config = dict(
    n_layer=21,
    d_model=256,
    n_head=4,
    n_kv_head=4,
    head_dim=128,
    d_mlp=1024,
    vocab_size=8192,
    activation='gelu',
    norm='layernorm',
    norm_place='pre',
    norm_eps=1e-05,
    positions='learned',
    qk_norm=False,
    attn_scale=0.0884,
    bias='none',
    tie_embeddings=True,
    parallel_block=False,
    init='normal',
    init_std_qkv=0.0215,
    init_std_o=0.00332,
    init_std_up=0.0215,
    init_std_down=0.00332,
    optimizer='adamw',
    lr=0.00118,
    beta1=0.9,
    beta2=0.99,
    weight_decay=0.05,
    lr_head=0.00949,
    grad_clip=0.5,
    warmup_steps=379,
    schedule='cos',
    final_lr_fraction=0.0,
    batch_tokens=32768,
    seq_len=512,
    doc_mask=False,
    train_tokens=496600000,
    steps=15156,
    dataset='wikipedia_en',
)
Each number is 500 + 50 x the weight over its row's rms, rounded and kept within 0 to 999. Layers, rows and columns count from 0. Numbers have three digits each. The size before them is the row's rms in percent of the matrix's.

# layer 9 attention output (transposed), 512x256, rms 0.0555, rows 261-367, columns 64-127
092:463609325492567559465436433392558485512439541575433521521525550520549457513397519565500500496533464502508473465576549525520492533516488524458387479508446506491513457448527369550466551592542458
099:477504440442542521554524510439532521565465482445379483461503481495451493590431481562503506492495481520516471519452511517491512566497474557556507515515559563484366554567512480450546466512424504
102:465481415542560514483474532452473494524597483518451531400451582380483527443518574493516459496466556442519468506399517500563555507448536591447491502432485509528541554630497474527363500512552468
106:497555521501494505519430531580494475621495485517412578482504476482472518609461569485496528510461513469513457498492513482475527495493589496550604417558503551512469484521556493515501445462489567
097:466388531460543477530598443497554502520431500460458580485501490473552463436514556499468501517444490402545455531464492522465535521507464540509483549403532463525446479527554537576491537523526512
106:587517543553583493550453523516453465578592548427489505490499491415482510563538509479583563522497504444572478500490477561552506531504593514521575446533499537492431569531533545515469496523492436
095:575547570459473444497499541542473475483518478436570486490525525497518558456501477462397428452476417538455504468463486542507564406452462458443483518562523454527528423485357506468509558543519551
098:602539590513485494535474440419518527476436547458520553532580578461580511523483385486476493487475497444531476527488495501439564510460454595494540475559489449520440465477440509548518437502464534
092:513554458478560528489430483511484459501555432506408562580470478528500501498544544524500484586472542447518469528480492488513454503503460517557509503586477453512405564476549416556482504474529466
099:544321547444453500476497474490464488430482447479493435499535499531565519527434516570498485505535471437463477541451506602518569480457457541490477556551477596533522500539553452439569489558453477
101:440545384560503495564456470543526441466531512494357504421517513443459522464527532522500498481539541548568470508538499478449486474494547487510401527440556504422478438511527521514405645577568478
097:461532529457437527573471398487551460452408502491491511536575481455575467500523445520474459497524511507538489574555463506483516620514466498521531465440521503552522511537498500520490437577458579
093:535487621450505427480471575641456496482531436505481513550523477481468498481475521553489497464453500487560536552435484402435499477460455459531456549531572504489403528530560526462538497496509557
095:470459641476459461481517625517483503553531512492417494516487476546507452508530589546492485463446477533455534514438512434413488413499455496481557515526533487522410508539481497492538526485493594
090:578527473514513465371456631548465498483474508517563498491498522547455476496509516631544483465477521461488509525460530497554498496459536490463430502505480414537557538525474507445465489537452529
096:466424556471454511425591572483457509535552437500560516554460430607549450532459549480518535492483487451454491514525513498425464485513509501473560516489505428467531467472525483455500521453504456
090:526530373497453493504412501496520551471408586478365491398485543425409484577491373493519432544495596526543472465497491476548566505465488496519475469489541567486425527483450486493507479501471573
097:515496543564559462573532486478502528510428543538638511511525551415486492499569433446475469545499528520552485486461443448510498442491430575498559514442496436554441508496401556564507522539531531
096:566457524498450470474487502522465522494507487411449512466555546540478546462467544529490508509455439459489405499455496567513586464402424573547446534449545527475371371494494423505524515545517456
094:520480580512491523520584514501467521526503533490530524490511607555516441479468520483531491497440484540496501469513482555482555643484381502490532545594469447566622566424480478520522473475460540
099:487491475489581484518515444509447486497452546447494550486514525479505395542525447496602527559477508465548530480503490516478493546525482503573501504448544492495348554503580460539490507494456442
095:537428445580368457589542525509487524584543519520573516476602495487497513532509483494490530454438502451482524530476483480534522572468455560416516518430489497573522589527523523450525459485484551
090:489498459560550430565502509532524540540490437464547596451538607410448524506615437486507465493509571526597476399438476365582541480433495444443508490412484550519436479510458533520495537509527575
093:514583566511413484484523561603449452530513469434637542512507518518417484569492465461528475516476504554527483531509462498550526534461547443565548466554538503445523517447479480480562467493488514
083:548481493458457594343493559481511444403471404534514541500438484572506478468489612537461495487487491491426427520577537511589548464429521526387545494569430462538540476529451384548514515543499464
105:464530438506540531453489478485592500466432568571456606530441502567495401410468438449514441534460552502462467514606487484562479544523461541495471516430549512444570506491476521588538422492502492
102:518547565456415456495523505520490495461506468511578523503546432458511533484523429492445528412505451516643515588459475432409511467505453529486485552468460440580545571519466609454535483526490451
105:514464640511410486442524490494468514457496489575566510594512431516562450452517449513567500472479535462475544572537520466424477455596437534486562515497491475533538523490533584503566535485527468
090:573477484499493515485461534535449446514494422484463469498515452521422484551454443580507487580477530533550407574469541468570432493518444555508524454526515492519300510541524457447531500544466417
098:460442526546531524571529457506436527536554472506606485481555531507583479500556555470520554539492465515477538463523420439474406443557500418547589507478450414543589471559509590529460591428516488
098:513472527468499486521450506436441482486543489500593524520517512507542473425483545615447474492490445488437484483534557511548529495497432514407420531459544444522493470431522408520456636558506469
104:570433559509492435453495535482395482511480533561655520478431439516463434490551455562539483540497506523491515470468503521584522455531454592477550481536515500493441550491519497480487541494449408
105:426628383540509457496528555575463468496463387468535527481486486495446450486580404520512490479537497568529562497465562466421441504515504451393473513486441470547439536420505343471434449466493507
104:494428565457458436469597484547453513520504470499581433515491409522491549429514469463410511427537531443447585500469536458478524482493482459525467576483473499494530536450509638540545518433470503
089:517486557567432528564448535589380546494612464477477532513548449494509481452494549468600603509506392532506536546558449465491420482584504446480520477479495517533506521545531441450505529443535454
095:515411455459424513506527477465571536524473427514555536477512486563469515458438563563477521531546483567465455494498482464606539540519536482470454492511502532514435459550575494448563459489479479
095:451411506528628531533482524424498549451538476454508523519544503405586547479506569486530553478467463485436515439472491471429530538460504540435551461516521478478521465582472504484454502489553494
095:475424573505421460543496486462505488470519414494507405523531483419548577513537411487431508489503585471510472575501525419516516462526577489467544453432486491526493473551502595481489497505501540
102:541605536539508515557440481491418457526521465483458537495584603479547538568409470455483484461430522547578430504481510557489564479477443560608553506596499518491493608527481573475467556525488539
090:430495438505465535569537458468412496470528458574423549441460403423496480483574531417534584529587452538457542518515453501391486483557565480548507452481515496463443601607523466496520467463558450
092:430534447458428511425429507485556498455441467543421495510475439458560482506504519531498495473557512508442562507455500491532417462569497467435432520391507494456493417487505476492422477561549562
095:568477577568460513469412596588460444502523386515515379434542505497498572550420511487446513412441470449539444566494436541539519459409490524557506569466502539492540449590486532439490519516531508
086:573454503501568535430404612540433500524568458442399489490417459549465524570486536490562586513516422515471527469466494509474469459504596494512580484533493526496478577508484475490513509471452490
090:560453480558383453571428497651560477607539544540462488472524515543490508524484423578509539470487503524547532530461520489544520420533546488442468550488487563474519456461522596466497558544551530
089:518505521476394490508536569494491475507495567542555450500459438508580434513468436470524507511461426537479516518493516467386449392599566560506558552510543483494481514551536493506463523406522492
101:502548504581476559493453544570489423466534470554462519547480503534464545465484489455485506510528490504511438517531477446478372438490594492461462549465484548443523487477519583487513544541537441
090:424509556580467537547461589531471490620547532442443439548480493438502505551502477461508483399404494407523490519469456439473518534460475540538511530467515474495431537522529469490512445494509588
106:557478612496602499456550541518431434540499471509525487510444424466448504557476576496497544546512497473502502444484524532503466505475519452543523509574495515444408604470555438578511518461455493
093:591470490564422495534501534505471380521542494456512512453487638562493478469433491592519448546462498488476429555481553581575566507506456522379457526547553502562502539433482459458516554517491488
102:446581455514622517558500420524530514451557493509299510482530607437512522455538535434503530559593527547481521477493509523459474431544594417456492418475506598468548518459457540515479588537547498
105:530537563474521460470574542528491485517480460524500534586460514601489415511546376495492479574480552518532534467501530441405460494495459446418495520554466493556535532344541465574572492463486531
096:556569448436516542419489492516560409505511433589593504471507584488405508475521545587491455550536504495517415569464488539642486562455527510482418562466523513476526536472511484463466484548502441
090:483500595547409435590549404444454540491469573505646539496561549378567478501510429528487459397494553444490533516546506453437544537514430520597480492470537458531490498542567560573528555414479524
098:519578446426526546368491510550570407430460469578426435498447438553467564461478529527480481509521501445530503548506533483518430481508582487457412555517451551482618514493486515523499392491502497
094:541520533500432477567538518473475508528555503588509409512469503630510506474493431526487498484451523584508530496540514393523490504550411472486478539579479489509539498514525567527537522458509463
097:514500486492548502446412512500496480437470415441523480554531543532547489499431499500423428456483506457446499462512531551504544415457461482506516557495509463513545441484387497557518634657502541
095:574525529501577565525437570472404469598552412448612475540546496530514496569401540530489523520421457499542496541496499514535551544446454550544607489637490424546475536596481497445502470475482443
101:481528413520486614458464491532481454485492420544314467549462515589530527548445583433503501562492503480446441494576523564473405490553538495478463502505509564428575408474499427547489485532565534
090:460489489507439601477490484444529487494471484530480536450477437449510467530444627456467495511522480470414471487549544491453502575447502592547503478487508527430419445600500354508489423479514500
096:452583441475588512474507482486528461480430468546615553513514494486486491480552541424471443535559531533474548465543498572533470451482569457513513478500443469481637564442454465539476523528486551
085:445529475501604567454549493548532508591429538592524493492492443517423487516466523379539531513487498532480567498477475492564473577504449576549541575470462495441482593509496489523500393431470485
088:484554459474508572473501427493530497546498538536529496577541414554564518513488555471521585491469446564460572500533445416551355479608502508525524499462426430533494488516513519500494482515517432
097:521511439513542532509530472578464503527520402482494541451530521509422526490526449480510553556523445501590498479402504450521389492502511475396466535344430542519427490420460548571489539544492419
095:495458493509430533505582529557550536464436465469428481492510485630517496522454505462516539498533485589481420459521483519453476553507480450461465571524460497475533436391534479549566467485546561
090:516437518442496498524479510464458545476449449542340574468546483520500505555507427474458515507491525486489479487480503411408522538515480450570490456454569518496412483484522505497518511491454525
095:486492583441454498456485496583494474514596411431527418547491450591476521498515583504449508471540453531437552522510523475530458444506494411432506559465524503493538444461470484398543501453481522
080:487443513435534448481518481465600548548489481582521563529518518585505496472549630485462516452561469532511504430500536518480496477449558477456507497440412450497545478392492492552473545496461481
094:567447528491505536453568492381525527566483465495564491557495436522504536532503463415471553467512431449515454548512437459587496475477527579498579471499455452517397536528485474527541476527478441
100:557463552528550473487450548573439486422487463523478559355529574379466543518508578505529460485505559496506450503390507554504609415462505502596529466586501551507475574646468540441524540451491530
089:422477449578581480548501473454519530499509501528458565440464518473465539444572547412499488559534567518482481399489522488492475471518527460467543426385480506480509495485437560577472582506522497
100:546482517491543557442496584494400496488429432594553503526509469604577424513447521505518468500407448513430566472497501490455519495491360573459526490585439500519500557565477387493518482455487527
096:509509408490472479496558528575450526471479438598532495384498518549463470450479506531486451554582457547410477454528510501527508430493518454442421491546454613485534426455569417513490545473509466
088:539522518573352396529458540504488522607495588503580534536477516473513457555528427516460505371490515472546506535511516432551527549517574471493427476542500540517456517411596538516401446455542601
096:515471561571434370566514533558509523549514526460495402546475385434476513580498451496463530387526520546603515464451475501490528471531512495605466483632520502512397574525566517507526468496520522
096:521642454576495493574485534548491518576536532471393542474527550427518493542547475472551566477540531515546521483501487450415492509514594447433491432434482543520475608433529455528405575505534557
093:481509591578494448605427526554437440552573500479474491526562533422534526527543479556537478432527492525562503541477460452445456362517510480556554520490521506535464531557453607423525629577476495
094:533602415503520541454339617490480430535469397546420496486476561489439512619433453540471430467495635514518519494498536481568525576454508477547487493563522530465440538490496385453449498563440575
093:465530514569459477501493538514481528467507411550591544503500463413600483451509494466444463478582527524479525479585433387433447397472527433530581418506469436542603488585460453461465538467471468
095:524460503426502477415512519391499505481502466392585407494479508510446559532474444465421482459496493494449470534522541575567549548434503522476507575471512515527469526380435460530543462522461476
098:453552520517345476489516484480496487455475521542455497502440535496521481494541464504479466491478559538434541505547551470425511436562501454502460441509547519497527535430512539595514511436535630
091:488495453486475549531586490527535523483434456591469463478548545610516479458488479427472493527488453557466501464478552505513550530532447443389439541457494530470581411420468476525491486563550590
095:445456342480535541483499425387524520490526499506361513451574574537487510486431556573568538456447522506470441513500565622615561507463479560413435507477459534474487524519499498440522535527505480
090:572526534509444530545495618481484511543433483515401506480524512495509492584463425548530454454427541557506486524440516475458559511553446544545468485515544504511355533552513480446476503509470571
098:459491399554591440451471556513442457504511509496534487507449377525437439487527553551574468474508540461500536410569542529536514470476474548574493509579542479462427541514590333541491575442498442
090:477491459461505467498441498507446472465492459406450506519537542505538508517578470638547424483454534489525488492442489499486506451482444457494463538423466492568493492456471517501515621568502631
105:555564581496502491470432584520480480545533473567590532516474477505505548503542459402427446490505556514496477453563500420530529465481596437565599443566459473504610496465481441511478520447446552
100:467579453516554520572564351450524542481524604463520527557557469464514509459543481368519553557495448520560468470600451532445468452526515564572550466478459448475518484519459589548491502473583407
097:486519459513573481532561437400529555550512533454566516536513503510518535462554534450445547445507433506497515451513447490525418438476527480517519527432486334510526552481403632534498531503504495
102:514453633507483478452535459484536473523530611445429617537500565492511505467489557566583521454438512469557426536454465528513522451532559512583468515423568426504453453486520668539537569524508527
095:532389618455440478412536530588537505433469600383439488507462534583496447542485523494610493491433499438544434489497499485468534545530487484531545512534579526507525468461494558528617445485473583
093:494426535587486496482496490437466570527517452537623517511488469572548489423457521514499520481502497543454460505502516424590502535497433509466501550562442445493475401517535445550541406420491425
101:556389579511382436503508579526459459521521550535473435489464413538489484548464529576490508423461505529462495535485537460497595435524466585558532468635541456493433525597518517453590464404536534
086:456487459474429484521508448444524469543447462537487589506522575504509457505499454543468476573485543528462425546527518523571540547475504448422471513448516563490514436402526537512496475551469549
092:564500500536408492479498601547487423482448476580517530420449563449469494605473471559546460478466566519572421461400534448518576551487490535538489470534483568478432465530512521473521430487537532
103:485604447462551526497453502502484440445522463531403556470583633526528468484482490557492472491516564499512507524472557620427509550482492526489438494518483474570525582431527389510423568543467543
099:537562531479376520502456436430475462443546517499447501539504615509542511605516423523506504512441513506502441571617472512489454517511484495529499510448540539550602485511481618448532465486514560
101:468553449518506539495515433432554471448462573541435627550542566497555435439516512555600497478505504497518500466554489547483493484538532479497425492401545482476558455491565475558473657643537537
101:476452619476436538476606451450558506611505582590549572537538525501562461500418583496542547492506459520481447542488485575636536518537518506508534497515483392428527465505567589429507502517565430
089:514576427533423557529424472471457468516532474469391521496487419445510486490456510478557506592518486491483489541556516457522497539579554477475492453506530508439463504585542454482484465502543446
101:555437507444490528471514473452481563504551559484557498533512503539572525467562578551510550508490351506451546460496413476493456391500462479431496485520457476570513479484442544471543538541535472
093:461441439548547517511497512473445578512570475528591502468491466497505521401465526418512499481468414499460480421564511510533485468438470553475545547461516508412459393584503421463429540515539359
095:516532523508507575528520384442515478356505560536487592491552605455586497512492632540563513582552471566494412427553507515468509410526556512518480449580465575460497412542520537483505495454603477
087:494397393442566601440450458434459550459541502493405505523455453588522466433486566570538516551447508457410541494594533513535404537592460495456443488459518471499516467536503446565497567473502436
091:475518570528417507507498546528532463619518580550517414469389416541475491508442535435440511370511522514475594500478567542483499573562527468638526499556563401451500545479522490559445437439468470
094:494422567433489454495532462525530555390425509464535512534493469449482441530580491565525503506607502510555505466476475459467505512508467493508490490588462593562427531502524454437553380519468527
087:537512492472492478453436434528513501393528534427479517515497537446476547503574536581486502511530512490426451496519480476470414412502594410475457466492557532519548340470481530473584549541509476
095:511528444572461476456453457431499437426493517444565405523476469474511545521477384498441451514527571457497441508585512536543475469467543576603510553610477410520506496492508510603492474487499480
# layer 9 attention value, 512x256, rms 0.0618, rows 262-368, columns 64-127
099:462487566527517452511497435481476510472536486517619559609574481465544465474588502386538479467577504530485526517456507457558452533548431523484437529500483370424592539535533513536466545533475580
104:542420438573506521551467536540498526504437584443465491511547531513418500491505524431463541424479492535524442486440531562520562537440512480546486462574436512544509518503517619514451567515492542
107:445465433453571471480519459277494528464504660453468446518554544455575438505506483477487441526494453571508518563451529563522459528497463484457415536467490516493584533456496475453532546521499528
101:524589583537447500500363546458482518592598453556504552549538506529551489526472481447447504435450479545559504505427527439511529520438512542523488479506502603472541547433550539463519503506415510
108:419435435489594533416438561461513502425468558534439498576557566506546555467443544545461398581509535523550521467474485553568587497472454468490444486610460530512485532422422467451511519524502561
099:561463434609453488556572420446556498490522486445485448564432475511513438521545504547562635548466510521426525629586523500499461452488531599528549457429481539553484438512566420439545493479503398
100:348499577534457463538576490523526491527495537478485458414418468454448485535473438560457441536493549579491594575552520545512507453463469465526500511438589541522467469523507421412493458459498473
099:554507635431534511478482562424486523402491631457463538478622573434531496475522426474431469445423483501606477476480494496471509542448499480484444447439491599459515503405469564437540499598519483
101:478596531562497504577435515532500493456593532529423518560443466458368453484504512555445477471481537531608494507578531512502530472492515588476486429489421467510456509508402523559572563470524513
103:489507567444414457522544532551507539583439478524546502461442542482609522493533482463505517450430464436476509472465494550533411543498495455497537505460464513518530526509489589483488440496486502
099:506630541454530425520511523472472611547467477516496560480437517520380480504466531474502534500537457556562444497515479420497474371509494536403466525497550509536535500526559559465494603481489448
098:564687466495480484512436456399533558432529553506457502530626490581525509554575429439424478455480445492458449574479483610510425483452488528493476505425497527488487463546548538502530477546462455
100:518529406509489571471428454440455543446481528459546501534562530590497537524537494430507503498439460518490526575461479536502484562468510570512467511471479547493600461555538523480476452530489458
097:501469448453501501504511405577448600522478444509492464539468407555516497554499429434554526487571452536404479487513493489456468490408474491579486483522592454507515479538540493528614463497517431
101:571439519478580576442438465588520411476497473490495455548439490522564544473553500532479505538527546520556510430491487435513559541532492591566425545530418553493469531405500482600477392531533470
096:389425478563548483601532446567521513462550560509590472535520459427524462445579559401462511510458502483499545571493505498449386538495473470451501507487477460511532509584489536505470535517551480
096:446470465549445490529460525518472578527547510486511478503485523537564491489398459476505567502495470511408547493538469444535499482370500473593539544573563509430500434504619498440433461492483467
101:435552584524396512576538509458493525551511399563493482390429418407546462536488378574459508409438601522502565514529521560523444534480567469494491488445518466513494543500510570445526508495455528
099:525448456519497439539437539556572467459546492498564466591470388559509488416466513509441549517557556535475467470484532409559555463457561454522522479525536535530423469496541466417505493438479417
101:438478563484511566514497504592500484464572519641506449513575427527502562506432471556428396488556481492564463497471472475535548492491445529465465530515568455409535469469540560545569488536485592
102:450490437456616487527418526517466567523495490474485451522469598486492497454521518512458581515533484584505461410424484509514484537437554449576479575536539524497502498540556503472441561453468489
098:488459432484524482547556523499392567478475606512488492450496531491565491479500589488532525422443517481430577562552520492493434488456469492508599490447512454477540501489622476435472514483447488
096:504517459437621539479500457453518496413524570546430376518464420473637462463518460536453530499555516500433505495546511476552465512513499521492513549506508481508428486469540482465492466437542492
090:597464577540539484527474521481501481509565420488511518523435489477523448464506449501487533525439523543561479552481546501445431502472580535572409457490461584537531529491450448387486570523546454
106:557472543471431467463511468564538470547560412529566440481559471426530489514489498468422515558601495502506490402436536403440538481572550393590517541590574431497439481477516468527457489501509463
107:505575480498551529551423475501537501554427502534526467455518558589386499509550403404520535505524514548417515411497479574509445486482530507468494506441531535529452451497601516525538531393538510
108:535556499522516599479441520614519424493460471521520471447495551524419587502449471577465464582511476480541479410515492441487564458484583460489548505500530558501456448529452426521499426469493480
097:493499512530512461497476498479495596407519449542589549573584507501500512489516505460448508471524459436528442481433475566502497463475532502537463523367561472457661506480443523580598574584489522
100:531481403469560474500507544478510502514517559484467508608473471567508548503481537490486535448498469454468452417544458474486614562429484558555573458513511569475488521367608483460500407509494489
098:573533525603439479530509516556491490442529433499426477593518569474532522487414536528531550425473583486532428623467503548500419536431549517558530510488532530525458490534478478464527481517481408
108:457490464615511617453404468616521505423498423510459422568618482519458543492415476548493512484491483501488477500474516525507598487448565414542518518509473468487464481569472493546609487536495566
111:528403577444566514494519444538518474416502526505548521491507581528516480490505506523519541561557530498493450603502493403564455434502382534493460544485551521461614445537556607507545581530511530
107:532535439499521531489432573529499453500491505501447564475534485527478500557581456511543521558446446487525552441501517470477506509537564509450593502478454497499443476551545430514556422500545490
093:523525425455585493517541552423544474459479534525522463462516571514491586509453500560353450545497558469498453420515442602573539467509483482489481471499533529546470439425478576421488515512533535
096:456489515499506514492468545488415548433502423525531539519530468458443474560533507466530503385475481527436568468459522532489407523487547490517547511397449479431522553502516490504529565512464570
102:550481508590516518531552488547498476548513482441477520438523565533439520497450638504526465544467567536515495580538510582555542482559461463535484472438429522542506510601449409530398440465448474
097:552523437589592490506503534573463456582497591430434600477445537463355451498471619520516525552533502486561553494554505513492503450517480520433557526487467580546571527520404493550473524440514442
103:509518528436533415532577444393518499518507658502494476588437426404524413509550443452478498476555507550518527522554494508465453508420481499487515497510577444510480470383549504473564452485511461
096:584534561513616526432466521504587458548495497384516427444560577513470506542445529478439489487438479504582504459478474507570542477560428466492476567559455517479606510515550637485378538492474600
097:502489621517493486527570429623486525505467576560509484526518595472360479514459529498492505445448551443579453613461518491436513475520439525449431486545469589487566511482481628571572483530500487
104:511604367502481441561570498336450600587547544515495583508433403522505485497552415468496556474588533517513477436532497561511416478479521502508505470487496474497482501478521559590577493497542446
091:503532503508549568457533446462594420469511531468522385472558530454493535495536549498469384550442552494404508508565502564511535540508402487530447472548409503500499499525411457465574457518504587
096:366518539468455435475495493471501555477474523529542458498484574457495545524459539512448471477486492473527526474466499564485453520461490466533502509456445555574507501547476545446585479451474563
097:396505530563519611425436401539571427495488521458518450546522531566403604514571518487483540486472449459605498444497459519495574585505476548505498534461439507487530429552501534544468436543501605
105:548484463392506457454543578466569495507473491506450476437434532487541528466542465500511476502505501453556505427537478549524463517523486448523507471569479523533502458412413496592517459490600480
096:519563452466520522507473515422510535406495595526452515396503496517477537513557505461472464487551557543553540570465468470500484569521393515423474465521505517506475514529479646477469485473474487
109:512495509496546503480400529421532501429553520473413489537548531611650504478575522469437434502422490459528453626425511540548512542473462516518443492513456568462496516391482513464544491593488492
098:459442458513518440526495575485473505428579424537559519615519447483499482397484538526467577450556618565609466468469518482494452524440621485592558496539489532547533477477450460547561576485547418
106:550475512433468491473608523463554444579470550426561520451425530493588527533438592546519430599454511458424463518572508523492539436542502481531515420646486489495545476412436403503473487487540439
108:492437507489497524477375537535540487438530549476522484496567534551554529426465539501485452544521468492586433587498530423543567477505479527491532507512466562460554443544439446458537514497533463
100:482478536434509513492446583481440588451413457515483543547550444570549463443459385409527561359500491466475523393476514516416414492476558483549491485512471468481420580460549530571566618544503518
094:432518403525529510540502499571482467530503533567397482497488454602455521513481445521527509523497403554519501501486486495509479518490573519388611541486526467525407448515586459420426424451438491
103:544533509443468483500440522403535492578439524476508592457537495506412489519602426412545469515518460478504478413483520559414485452538535499485497432475459516530499549496439469561547638527594475
098:515466439523451469504485553593497474509461447451502547539550436494451532482527514418520541501578452475507492422454467517514520496519626431552600482437485509532477503559543505507418528492502488
100:640440523519416457558564452550510506515603462517540499576358472449516425463504529541492584558497535515505467625548546456435434483414463604536511446516470460511515455451514417430572374433513409
097:543436468441546411485503462436501556358511567499447537632554428499536509511577427424535535459616478545448434419524497593529519530412493503538469452479531485495464518460606451485522492495497500
103:549513624432452443474587540353567477538509601460476526462446548401494474489512516538474438483478558450642441565478496506430532446542437509491494478544416567524528498478371565434489511555545461
092:457514554476500518495527461488514474481476527526429499409507524455518502551512460513504493447462518485560504559459526630523497464571508528484430551415517500489494510534525585495385513554528522
099:546456530407511491458498476391503489495547543442500470585448515516583441481429481540499553547500465521432433545560525344442508476459454585510515490595534469486500471445517437508533476473546472
090:549458506448506434534461507389515542442473542550595508533592488477546498528579421460435506519592487439459439404482496459493524466517456439531454482580611473434476519446554555497530498577492614
093:498545534505490518466530542502481547515444425594557508453546537466399521513450488543475455493544451463503452447461462490463607518509523476496473491518600595459533514389535548512493456509489583
102:524386535495596417506537545536548474455465499576615509551520597456527509434495534496415483527474588465462512511517511606503474453473448509576485485544501550443531485422488472413551556488551543
097:498541625467471420514495545530582429540481441514584432521414508374516484471564538534447502503450672464564521523522539413529507464535494522487546475486458596471496515481409458380454470484489490
096:456483532556553488545565457547539484499594578464515456483522574453554483525534602469458475502456520497571578600479508557550397503543416471460479536437484527437502501480478503522455488514472492
098:585547453450525498453527508362496492466472496604480584517475438522523499444556449526545572502471485445489437509525473471486416514517560589523526453523457537523486524457519526582561534553508453
089:510489572512483520434517474538477517579468464500537507466514547522563474560432482538536545508431583543418545501445503441444491532479486566559521558488523583475491558497539403473566450511434556
095:426459506529506648455421556513500519498542443529523548406439515517490479489532481496504447475503504575443614449453490487464492588526533513483417548497483527459506542410525548471436515452471602
104:534523361516548512548490425407472505509617549404490426639513404537510453469559471446466556513419426567437582526576546585506405507378480533500506415438472438486478452421512447513496504513517473
093:576387485537492517440551525510495482570470473419528498439500571450616509516433599513498540580428590481426522498526516469527516480501525456596507493577494497446601474493478418466460427486516488
100:561539593513490479563534405490534537437589543388529491529517434536442495538517463466493553516563504541531435554529500503493538433406514502622508470464560463478481410501580483481479426575539477
095:457450560556477540523508460571558452475558448420469432598363470483584510524500483551479561486447443462501478515561546566526521493523534485584538497477415455459442456539498462503503508515577479
095:436507459466533542473481448577435521460511614585405439450487522527488512529484467537485464481463491553531531604397476516464477513491509474364543561451521513534437487547518528426543539462460528
102:498571439529570528466408451472467504438501558537496504498565557542445499539545571467482476544509467484518524660429477528523512488536431501386541539432473527499514486508521646445551510479448537
100:382407499392527548464510476502485486554449586518522435390419624479555538507493567468481412565468557521503515582479464490522512513510433513476454556570544526517520415478459553353436496476480540
094:618500357491539489489523522405463557471506578523495504606508548570481552475491530441468498531463429485495468498499463542540458535448443597433531460529509469521530467445506480549525472486497429
094:548389530451548432537591436494445575429538624470564493563572487389538377465551502440542522479572526510541459603443526538454386486460435515419419533509542409484562541560503548572591517484515483
098:527466368550583520509561412501513462509579550406446448513415545609490494536532521485571590546443441528429455527555508531516581456487482529519456556516501490484460442487584497538437442453523436
100:566456494519521539511473531566481436489528408589523557500457416464473463419574508584545582577525582483555528519478525445496445522526544533435522454522437455511512539551467485493521575457533475
101:477574492488520480539517461472528442502467631410446441484527514505485514487508492507524498476423472469509533578489509469460429522516546480440581533502465526532563452618447446390419505486501442
093:562546635463405392540564520543504466559566484455551500513369543491540452484476576504497578464546542494518487598540517436526378432499506539594494554567515532473477495506546559499449538504517407
102:520435612459488430557580487586471487556504494515588535526470433404495499513443511497470512491591571529515539447488535440507476579471621472562461453552556479529560543434489498559453508475522521
095:476477505506501495517517386571495531487515525432521459575534511467462442510593543378508492487537515536520541555489489454512438529458422522466520554452561421474531499457510561502505449528469501
101:576437513500511554487442467522528460408486478543500467558528519471620536486508465555454493528463469467560415520438500451490542553551469466456552510436472392453551537541453540471568428564446583
093:528562542507493548598521499551469588565491565559522529496507489480453470476453532416480522466435479504571501591528506424445470552380487613436555423452507552498583456473511552520535462475486433
107:503437389550521540402534429324488464423523602391400427493422493556561451459497503523540531588470438541488561575545520471472438503523452534430463493510512485539422486545491449446574431477516477
096:493471537421458540450524517513599467558448446535516530422461518496594560508491472531503446519492456517426547397528463416499559538523531479475535529531532483510436496382540460450397428474455556
101:500417401442502520474508529546485499538523464521547532540556478554581469499478513474548556529527536553361529431425473384472536616456510543588532485594514564480496492464619448507462402455473459
105:524577420482473540476444543541486498533452406573509424492535401504496531517520487523459439491464557518501614431459503561461462586483530455399520445554529602525469531389419450436531461452463442
100:440660491533494554540413511431496450511516456626545463496506384466466576492548543550429416553445553514522579502537514464491516509512519518432506490458440523542494524518367406400486493510481469
094:562429534515491459517526535618541449401497447544466483483518452429420542577507429604480485476547595479473549427480524538519623458504569445557580446494517535492434573474523536429490460478536580
105:473643410577504516517436466445478512481484504418465423524598491498480505543580476470511525460465428519492519515453507597516456565514559424436549525398483520545502495605468504453396492549428503
092:527426599471524451502488530551472551461621532504492518613525513442601473494433574515494525443533536556562481546421555464497380490475551507549415491619516515518494508526479521523523570533510401
095:440474477559501529522474450536426557508515507440519465469580467484452465485473472473505488406498508513574539597495525632523382468417519455453453529392485483511571502567529500555476570475499527
106:507478529464496420619536473503532564492451558476571472579472544496503467466419516513436508535519511511558431584510513458502426434430435531514477493533589510442542457421466477464639541498466448
105:487509464454540440545599524492494529581493555511478541549497431544462489398480462440496509478553460503605475490489469498501426555492596478429515447593490526580505467498504474570453592466479380
104:508502617458395522531494523638513524566529391556577423434383555497549530501372582527465427442524491524541485532444478424469422536470487508459476561545537525461498492407415503436491437430434471
107:504511514493442497406414500572506475385514418504504426564439498520486520536414510553451469391561557517551482418441491481438500533531591521464397531580513652532412554339469474540540471488442537
098:486424615468575510403501527552574432441476556560484494523551558437424525519541528441460447445494509524576506490458516631505542448566504486457446500512481572563479488469436598513441546521539549
099:459446427533463559531523519519510516489485466511485530537520464573369492524434490485546503462403545525442551442500442564476564569462581553535488447465456524524491488553543419443455468495473439
098:570448573569500497455517449512502406459508401495413576491391572483572522524498459593484544508505507487533505466523492533577537520519511473581468527483501433498450528492578586573406424530516557
102:497435545508478505503539537531548475539484515475419471506457482484456520489467489491483436440347512493488559535563511626466445554492512517490566467465457514522506530388429386458402489525510468
094:541429574602471461528541551579549447469504413551527568522591517453403576444464557507451440543495481413547447457421509497478641533522563485549589470469433530510508489463458525480492446556515542
097:493543412495519448437489508405498414446405505439560484516592495478443519517551478545565551545563549444497474469411468488487477488587437502423518576474470506481443579539509539474530529517502572
098:466516501548546579513385535522459521496487543575473548468562484549386501507491465510529417488434463518518567543492493506511557447525413563365520490383458432460528493575516526534558584494487568
092:459488413546494526483592548462467454584436414551404491445521493466482513463451567587587511533379476499504553526512509598468513488516494506403527456429437541526529516582379398476470531472519431
104:420519532530488470532511588507494480456492477494461528517415489487528499436578451531529549534479470473576527475504531502474473507542467436431542472529478603549493466580398453431507510485574479
110:438528525522408556474498584438520476604511401492404480425477497515536554488458509525553457504439466603611507505501481514575574593468496455482519481530427421492419484513537480531347432468431525